Weights of a small GPT-style language model, trained from scratch on English Wikipedia: width 256, learned residual scales.
Each number is 128 + 24 x the weight over its row's rms, rounded and kept within 0 to 255. Layers, rows and columns count from 0. Numbers have three digits each. The size before them is the row's rms in percent of the matrix's.

# layer 6 attention value, 256x256, rms 0.0942, rows 78-127, columns 192-255
104:134135135136149140126072091145148157127154122131122081120161100127106135130151106083100111090128136136107127146130143126162159115111105131096094144114134121148128115139147146152131129149175142
098:087155110119179145155103162139129128106134117108142134090111146122121157134093174125159130149140150148144137109118126125119127097127161117118127141104109117149118143121105106110177144148138112
118:158104109102139149171121140080116072096159154104131153146113132084134118086122089152123154123095130141075116154170135152126165125131124148121113091169155166131099108167139141081136084160129127
104:127121111140124137100107153129133142153128105116096131169112158139160110146113146149087174134098141105144102132128145147112098140139154148142129154134120147138181140134120116101096092121117150
099:179141137127145121131129107118108123091161130094127153092123153085116158079113134112117153137091117113121117130097109142142123164162166144100135149133174138149126106147096090124133130143144125
103:163155168127118183133166133113121126158147055121122111101188109078157119129087103168118104100112137162114115157124147181111116155130115144111126126111120126137177129149130171155141119141116121
110:142142140157097179123143098121136096134128138149134109137098103172121126148172112121172109118136112153144118112143138156132162084102109091137137114137111087101139104147126165108139101135116077
106:094107145121137106152115165076123125122113151097090139189129146127132143127130107102106166197118095107150074148146162164134139158104214141134101142155106177089138138124160144141126136147112145
102:119194162148124164162145117164155084140135135113087131112085153092119124071168103109113165115142105131117131138131107130176126094134095133168109130118112138123130110107137092158152123149112128
108:104157118172097129128147134126142104140152143131139145116104114099101146096124118090141104154167104108119160083163139142106161128109153140143142109132110116119114130133126137115104125129127148
115:109221121119141121154180112146132134125150111111150117130162139121132159140113142131170155128090136120105151114146152112131177119128161145125156170120138081192085101126127124120101135118116153
104:109133110116131143153132132188092158122113138183141141151139107111169124108132138093118123137138175122126145132129118151075215149096186094080136113110144111103103102135126128129146126106136136
103:141147117159102105088123119130126149144135102140102158137135163112099170121118088087131137159140169131129107116120144119137079120130120110154082128145126131117151137166129144128109154128131136
107:089132118117145126136125164123118077128140167125124159115116149151155079122119133121126168129163095115140145098142149121123145129121154162102118125159124144139120118100130125137113099172070141
107:094088140164142119104103158107080092135174140118131123144099133157155101135144125135098114122102141080192121104095131121104136118177166102107116118111116122150120141167154153184105122124120126
115:115126167106157166122112137135159126080139146133135158156074149116144126136112163144143132075127129114133118146046188100117136108080121113122143139148165137142148128098168133144139066150115067
107:172160108082191118125127101129137123133145178132121123126120164166169130116129101167123121119098089128134119145145129103127136119111144140150128125115107126153142129111148119098069125165139047
120:126126120078175137117124108137143120117107141143110136073133105078084091079112142143138153128194126108143160129147118154139094120112120120174076171118122158111096133068114132091164136114139130
105:126114127084146127138140155132165118108139110091121129107126122137108102117166094135118142133135103106086142125163125144134113080138136114111103139137126147148138089130126112158127106141136124
110:138143151130152131132136132101098123109101107113153159116134155141154143107128134044155161115145110087102082101132068124107126139173112133099054128129102124089157136138131149133097129139130147
102:150100127104175113102118170118137135109099162112112185163104104137081116133151119131122077083085075148165130125145111125155138119096115158128136112147136145129129100126103168140150158077155116
091:080132105126125130111146123132172118072140090088133074113113131129096106102144134099125162135118111157163140139142149170165130126121146161127144140187099155181128111138127126105149108165114141
105:160122133096143171100124067135134103164117111141114115166154126157115123122104168136149142124137108132153133172102165088143130131128120113144129092149144091115168157127139158147128147118066161
111:125110109161150107131164117099153111115134130173144131127148136102169150131126100130134121099108121133108116097138118174098141107105151097127132151107150079073101167129107127119157142109151085
101:097150159155151127141084116187152129110078161118106078144144142118144139141132124133121135117090155129087137143146066119127093170119117187108136133148124116146125101101113108148105153099123152
105:110141116160129115159160116070112168157126102132122118120170142097114115118131158162154104154150088113097117119120118142166152123132109105138130098142085122142138121089136131140095119139106113
111:138078117158121115139091149128108161144148132139118152153094137156103153088149150094108105128130130137115141126134116145095111151165123152169084120136122148148119137108159139116138155150095126
104:105142117134130104141159142077119133145094143177137144089154090127120161109153118074089162153099118098112131146156165114139114161122141139138110135113115119150136103121153115110162116122150142
099:135121111125107159128107114147149122150132128164092129104128161166128112093133125148102094081153098163130155097112142131136114107114132141131139149201117127174120147126118113130163135145102132
110:119117133126111141145109137128117123104136155128116144157129154085109086091102138151149133136146131106138116076113127170122138197126118128118140084148119155103160114107131071109161156131157151
106:134102124141120123101107143159083162121125127111102116121162125121119123067129126104143168143119097179163142131124134137122106121148119113120085121154155143128130131158165101140148161104102138
114:130098143115121144154160185134141125125108157108116157119144120161120163152135106141127159087124129159125128097195120128088161142155154126121091128156192135124119094154103107079159133117115123
102:101127134101119164138102102161166108127102126106128169114084134167121151121108181133118081158143145148127128132128144132132124107102146177124124122188139206148141095147128113150163132143130141
099:116128118127107097148167076108106101129119112135153096132152132130122131112107177114109124108102144108154123119122150058168135123062171093097144150095107129127088120125114091136120130165143124
104:124081173129144105110106139129128106111088106155120079109124166145164130097127132159114151106112180123148125120122119123169104124139104145102145124168117167109111114117179149152126130161123101
113:115117110133136122112117130127159156083150147161105126122186105132108136166111105149145161104162136120159076158133146220117110119135114077136141140130136113110101132128120113157085147075121151
102:153110082105178100153106105095112134110105109147077137114138085119160095124128050132115124158107127124138149137122132097088093110117135124088122144115099141136150125120134155151125121114162122
118:146154136144099126046127110118159114132118106089128125155157116120143137120118116142060124137130107174117135095153169117095155152137164119153109132171151171127130102089168150128110111181139153
115:184101140121132145111122106127112107127103151089138105125108119113134127127118108111118114124147114134072087128125169140165135121105114128138122144141111139149110175082096137130192152101133136
108:136143167143101129109103084131147135131116116127117150151106123119103110132144141105137173116082141102069115090120130117114113104139094180167138073131103108174124117120139147183153140160141127
101:112139114152151139091150141139115106137154135114138138125154122131160162164135155109122097136140138133133122147093135077153138099115114128145137119145108130117146124142164182147146103168159164
105:100139161124173108112112162155113081140161119086085135147167135071132127129096152165127136146141117162115137167106097115101138140143141160138135147078129068115129091121146161132162157138139120
117:136125138114131157139081160120118137152151135127084152148181131156109129206140114141145121157127108110114131122122134095149104125114098079139160083115126113152126160125143134169101115139140129
112:136146111092105115100127092132125116176148150104151121126143141120139116155135134144129102128128132106126126151136113159157111112126085115112146095122081101160139125130132110058148090138112113
105:126126123127120081105124125091105136126120156137137140112135121104160121118098106131118161131112124106178149118124113128147127143152129108118150162143134176105133129143118181166119083133114106
108:126116088133139120165121166111105150142103119101174138113090141140083121163115111067106118118153105110140085143103129136149135116180140110132132108164125064139166131100132136134116161119144125
097:143135093097120154126126099130110119100146148136116156129123114117132120119113084157135127133154094134147159138149142124151135141116148144085098121128123119126107139149098192177096156119137126
101:120133125141139122147146122126140114133182129122125108101101100082153121061154136115129112145109140156109114128123165105166139101133176153123066108111141147145107134163091053132132153134129116
106:155130110140157141141130132134147126093155117163130110148154142068096120124126146153099101095129167102146125166152133165147076115139127115161124097160130093120148105094106143117129137135117150
110:097131131120113105137096074109095101112094112126152145099141126090128111129102125147130147132121162110109109112062126115121164133100098130150172127132139124143105145147114103121106138128150171
# layer 6 attention output (transposed), 256x256, rms 0.0858, rows 78-127, columns 192-255
103:146080149134146147083134122127134129182170090158122111142081142107143139110150101091116073166142152139126108112120192142127095131109120158096181098119125126153145186076086135127099134095145119
094:104135101135115109138175144072146172161122134087147159112132092104115082144131124157110146133140115120114129105176107117068168104101096136132149143187129137121129164136112138131130122151134101
114:098136121110124114110077139133160125143154083140147135111132165119135094126138151118109108161170139098135131130144162111125115117097180122101108144137141134124129153102161124131164142118128135
107:141136133125118146116125123162093148132134155133154139080112083128140143145153115141096137130107152123135124138098207139169110130129195084110155096092143167149144155095089070157107115110128116
100:103108177080112140112094156146123128093156167124122168133123111117115113128123124146134163148161105128151166109121115114147150116139147092141084132120108128126148123169111123153144089092126137
106:111090150093164107144101143154170173108131135125136131135128142164104128167151119123170143092122121129135108144148135131113137098177121121128139123149123117112125118134133138099113137104127089
108:147136135096141143181158168150126095123168135152150128100129165137088121121090099137153132118113103061157152140107138147125116116178129153123100130139122121123154136099135088109103157137159166
108:111102100110136154119154118193109128079172126121129134116110127111107105082143121166161126173151096144125152143121101118133132127140146093151119117146113124126119127159144135105158109112142136
097:135099125132132136099136148122120112117115180135112078130159113120123136124074116156126110113139170134138106119126145095114156148107173099107149108129102114123088150094156122120123133121139093
105:152168157089127147147155105108158159124136108139146106143136148124130116124098114164189161140119125094081150128133171114148106128081152121109123123117106093098104117123099126118091140116139115
114:105131144103112145162128156164145164161131159143143121144127163110140113117127118121140143152077103134105116126096117126119136121176111113115114114134086123116137124111098123145156077066165088
101:086116137137133111124160141127164137158132141123091138171111098146101077161151143132147104116136104120153107142092114102096127102111121164156163121110113127142114150133152125161124093116123102
103:132102090140076134116133119119180104074170126124147133103157112159137080129162095146073146124096108132112155138165164131149111134118152152101165087127157118160180083118119130110129108167119134
102:112149123133126080105161114113100145117141095120126094156106102075133120116117119153122133161162073148111162140095138130137148159157177141173147129117160162099112159147152190150177127134123100
111:136106133133114119106116110106136160130124108121143138135107126114096138159160082144113139110145110157116132114113130102137163121144104142089146148113136139129120170123158101096163171158122163
112:098112153123105125104117137124143109144141117112118096124130125100173108121153126134111099112155120139142091149083124127129104065143131108134122135105196120155105153101136107094156143144166138
107:104123153141136144143159121133103120121149152105137118160109137118111097147128088128108119134160140127185137115111108155136116126173168111125077137107157149083126097086129131116156128102106156
116:119112097130123120098146153130121116110082190156113156152148164099129120127136148152129094098105120123162137157151149113116180099105136115141096133145164131107104166165115125101143098108114111
107:089110133131152122088127146150149141153119174148131129138085127109110137081153119114130124101141159076165130140134152094156112167109141136170118115153128116101146143115089090127134135107127119
114:112130121128125156104129124137110080101179131120141157153149106127075153150144147175126117123124134147136097137173120145132135103152115148133134136150159124122119160099115136122174123119158130
097:103116106138138124096124081127116141173110131120113115104145068098121116097150124125162115159098115124160148127156105134094147123140147112101136157124125120134114155151126077132104160120103128
096:122133116115153109087142129128115132167137081103146096129114146140138090100115096126115086114145162140101111129137139104128145150131128130140157137106127150180118128172164114118102118083196114
107:143131149117121115091131119100109119131183145146138153139123111147132180166155109131137147147141166127097141136153112134091111128144112194116142132104108143124138163137139152125137113113133107
107:116137150130126095139178123140142138139133117157146177126119096168148132155108116177140108120109107102131148165114098105131096124184123114146115084148129118104127105146085110155127114139131144
103:138114111106132151146155112146125113106074113143112096150145144130170106144113107098075131133096128166113125157145132121122141118149154137109125106090103143116127107100090110144105089139098088
108:108165132122113146110152173179132146095142111170116161134129161137120136133099148139146177165146153164138142177155160108157136133151135108134125149146159134123168155116109081095163148129117075
106:130113137112137139120166123122154149152117174137095121097136085125103140130127089154111122142152130121127140140163122132112140117103163116156134146100139145125143113176147110134134088115125157
101:110114126124145111152145166122180126162118124109184145139181169141133133094153120141160095157134214152088140146115159134113157122107128104119144108167148141124164142175069122141077138139158121
104:134184172109124149103155159130129129151132148073146107158103099109085183094108106143118134219101161112125080140095137133119105125133122110156123125130112128130152152170070121104107183146113122
109:106097146194142146194092095117154144181159129169130120102147096122098102147144144135139179122165121177179158151144133125163131133105150125131122127137127126121117124131145103132126164152135131
108:120125174079132096115124170109112136111110108057149151137151124120103140128163134187129139144143139127114143124144057115141107128108101156090137138095127156082146100111183126128161125126157156
120:092137121129111095081148098096118109132100107133098164150129123134163117076149155144158122116108056107127141185116153126130157121126124131105140143106117112132108155121136117103147110092129103
103:150132136093109107085143111135128104075112162114133120138117073065126129111116141128113122115137079108107088116101098155126151153111117139125153133155130118085159134119165069120109124147099151
103:167132187118100133143171129150116113116111111151139142079116109160138184147106070107115160117156125139108105097121115128180093100137101127110123096144140129117102103159118149169150125128136160
103:102141097136132106156114167120118114130111162112151119153117126163136147115148179117135127089138146154119127118161122124121107089146121155083130122103120139088116108126179121153120114134152179
102:113077140103153112101174126093133118134131113130098130170099138102146130082141145102112100117134119129129143126135109129147160157109157139096093095127104113150131163100117077125136144132127149
104:121108117126128091147142148115111067141142165143119168136125140169111115122104154149130130133113180092176131153115143195118121119147120107167150151155096148120133103154151120132110136093112111
114:110121130116120122150124102147119109110120147137148139168130132141117138165149136125168094115114138077078094157172146120131100106165123190112122160109155118051145114127128095075164139114141167
114:174125160132138201105129109132115121148159127148127155102122139125126111129160078121101143106142120196133115099136155127134167146187100137118099104140138150163170118111089123107125114080130151
105:111132158133109135131105124127124114136174149112095111134190144087131166133154088081136099142120121163129124111132181151168138109120114132108153111130114093114136108105109120121131136131145163
100:126088152116114143150117068187130149147164127131127114134146126130122166122156097122121120115102121124124074100112122131099156095165153119150133152158134141156143098108150126143149130161112144
109:071122138121144137100154134113110126126118100127130089142143138130156127100094105114098166127137113113102141120144132157122116086114130143102112085184159140113121117158139138150163167131138092
119:168137142136145143124182115124129121130140144140074084190140104114127173102148111105146168080112075107123138101160107158134122162109129158119121117120156103128147129109115156110153159125132115
110:118172133148158111124142161141085165158132109142136100120108136164128169126137119070145112122129141093104092126148104125149113145145117127112079182184153189129124171127127089149119175132124075
105:129115150102118049156130125111145173111164118115122161196123105152111163143098126167127148113099136158088105136170155130135140118144132125132184134093131086095109143152148132114146090136176112
107:134124099169127116164137124126188171091129129110170115131135088131080105107095133175125114105101140095141094117134118156156122146129142106135129121110153175176100085147112153178137119167154101
100:135110133138148156145126079116137068135169142102114120116115168180103141161110139104147160132154154121140132126135141136107114141146164096095105121099145147086129116094145111125126121135111091
099:141093168140108129170118145112120180133147142147153099119151086158143095177120094147097135139121126128158139146131145095115115135146169087105176146126114113146148130170148127162146088127102130
105:133147123108114113141114100140096151124112138113145094121126112101104126141109135108120094137143129146145123115198176121152105151129124107114126125141136131140069150144130125161124088070104073
111:134167107176107111151136173090108116125099150155162132135149126133168114152116146092100163138129123128120123062128091117119122120120165066173152109101106119116111133128147143150144112149113139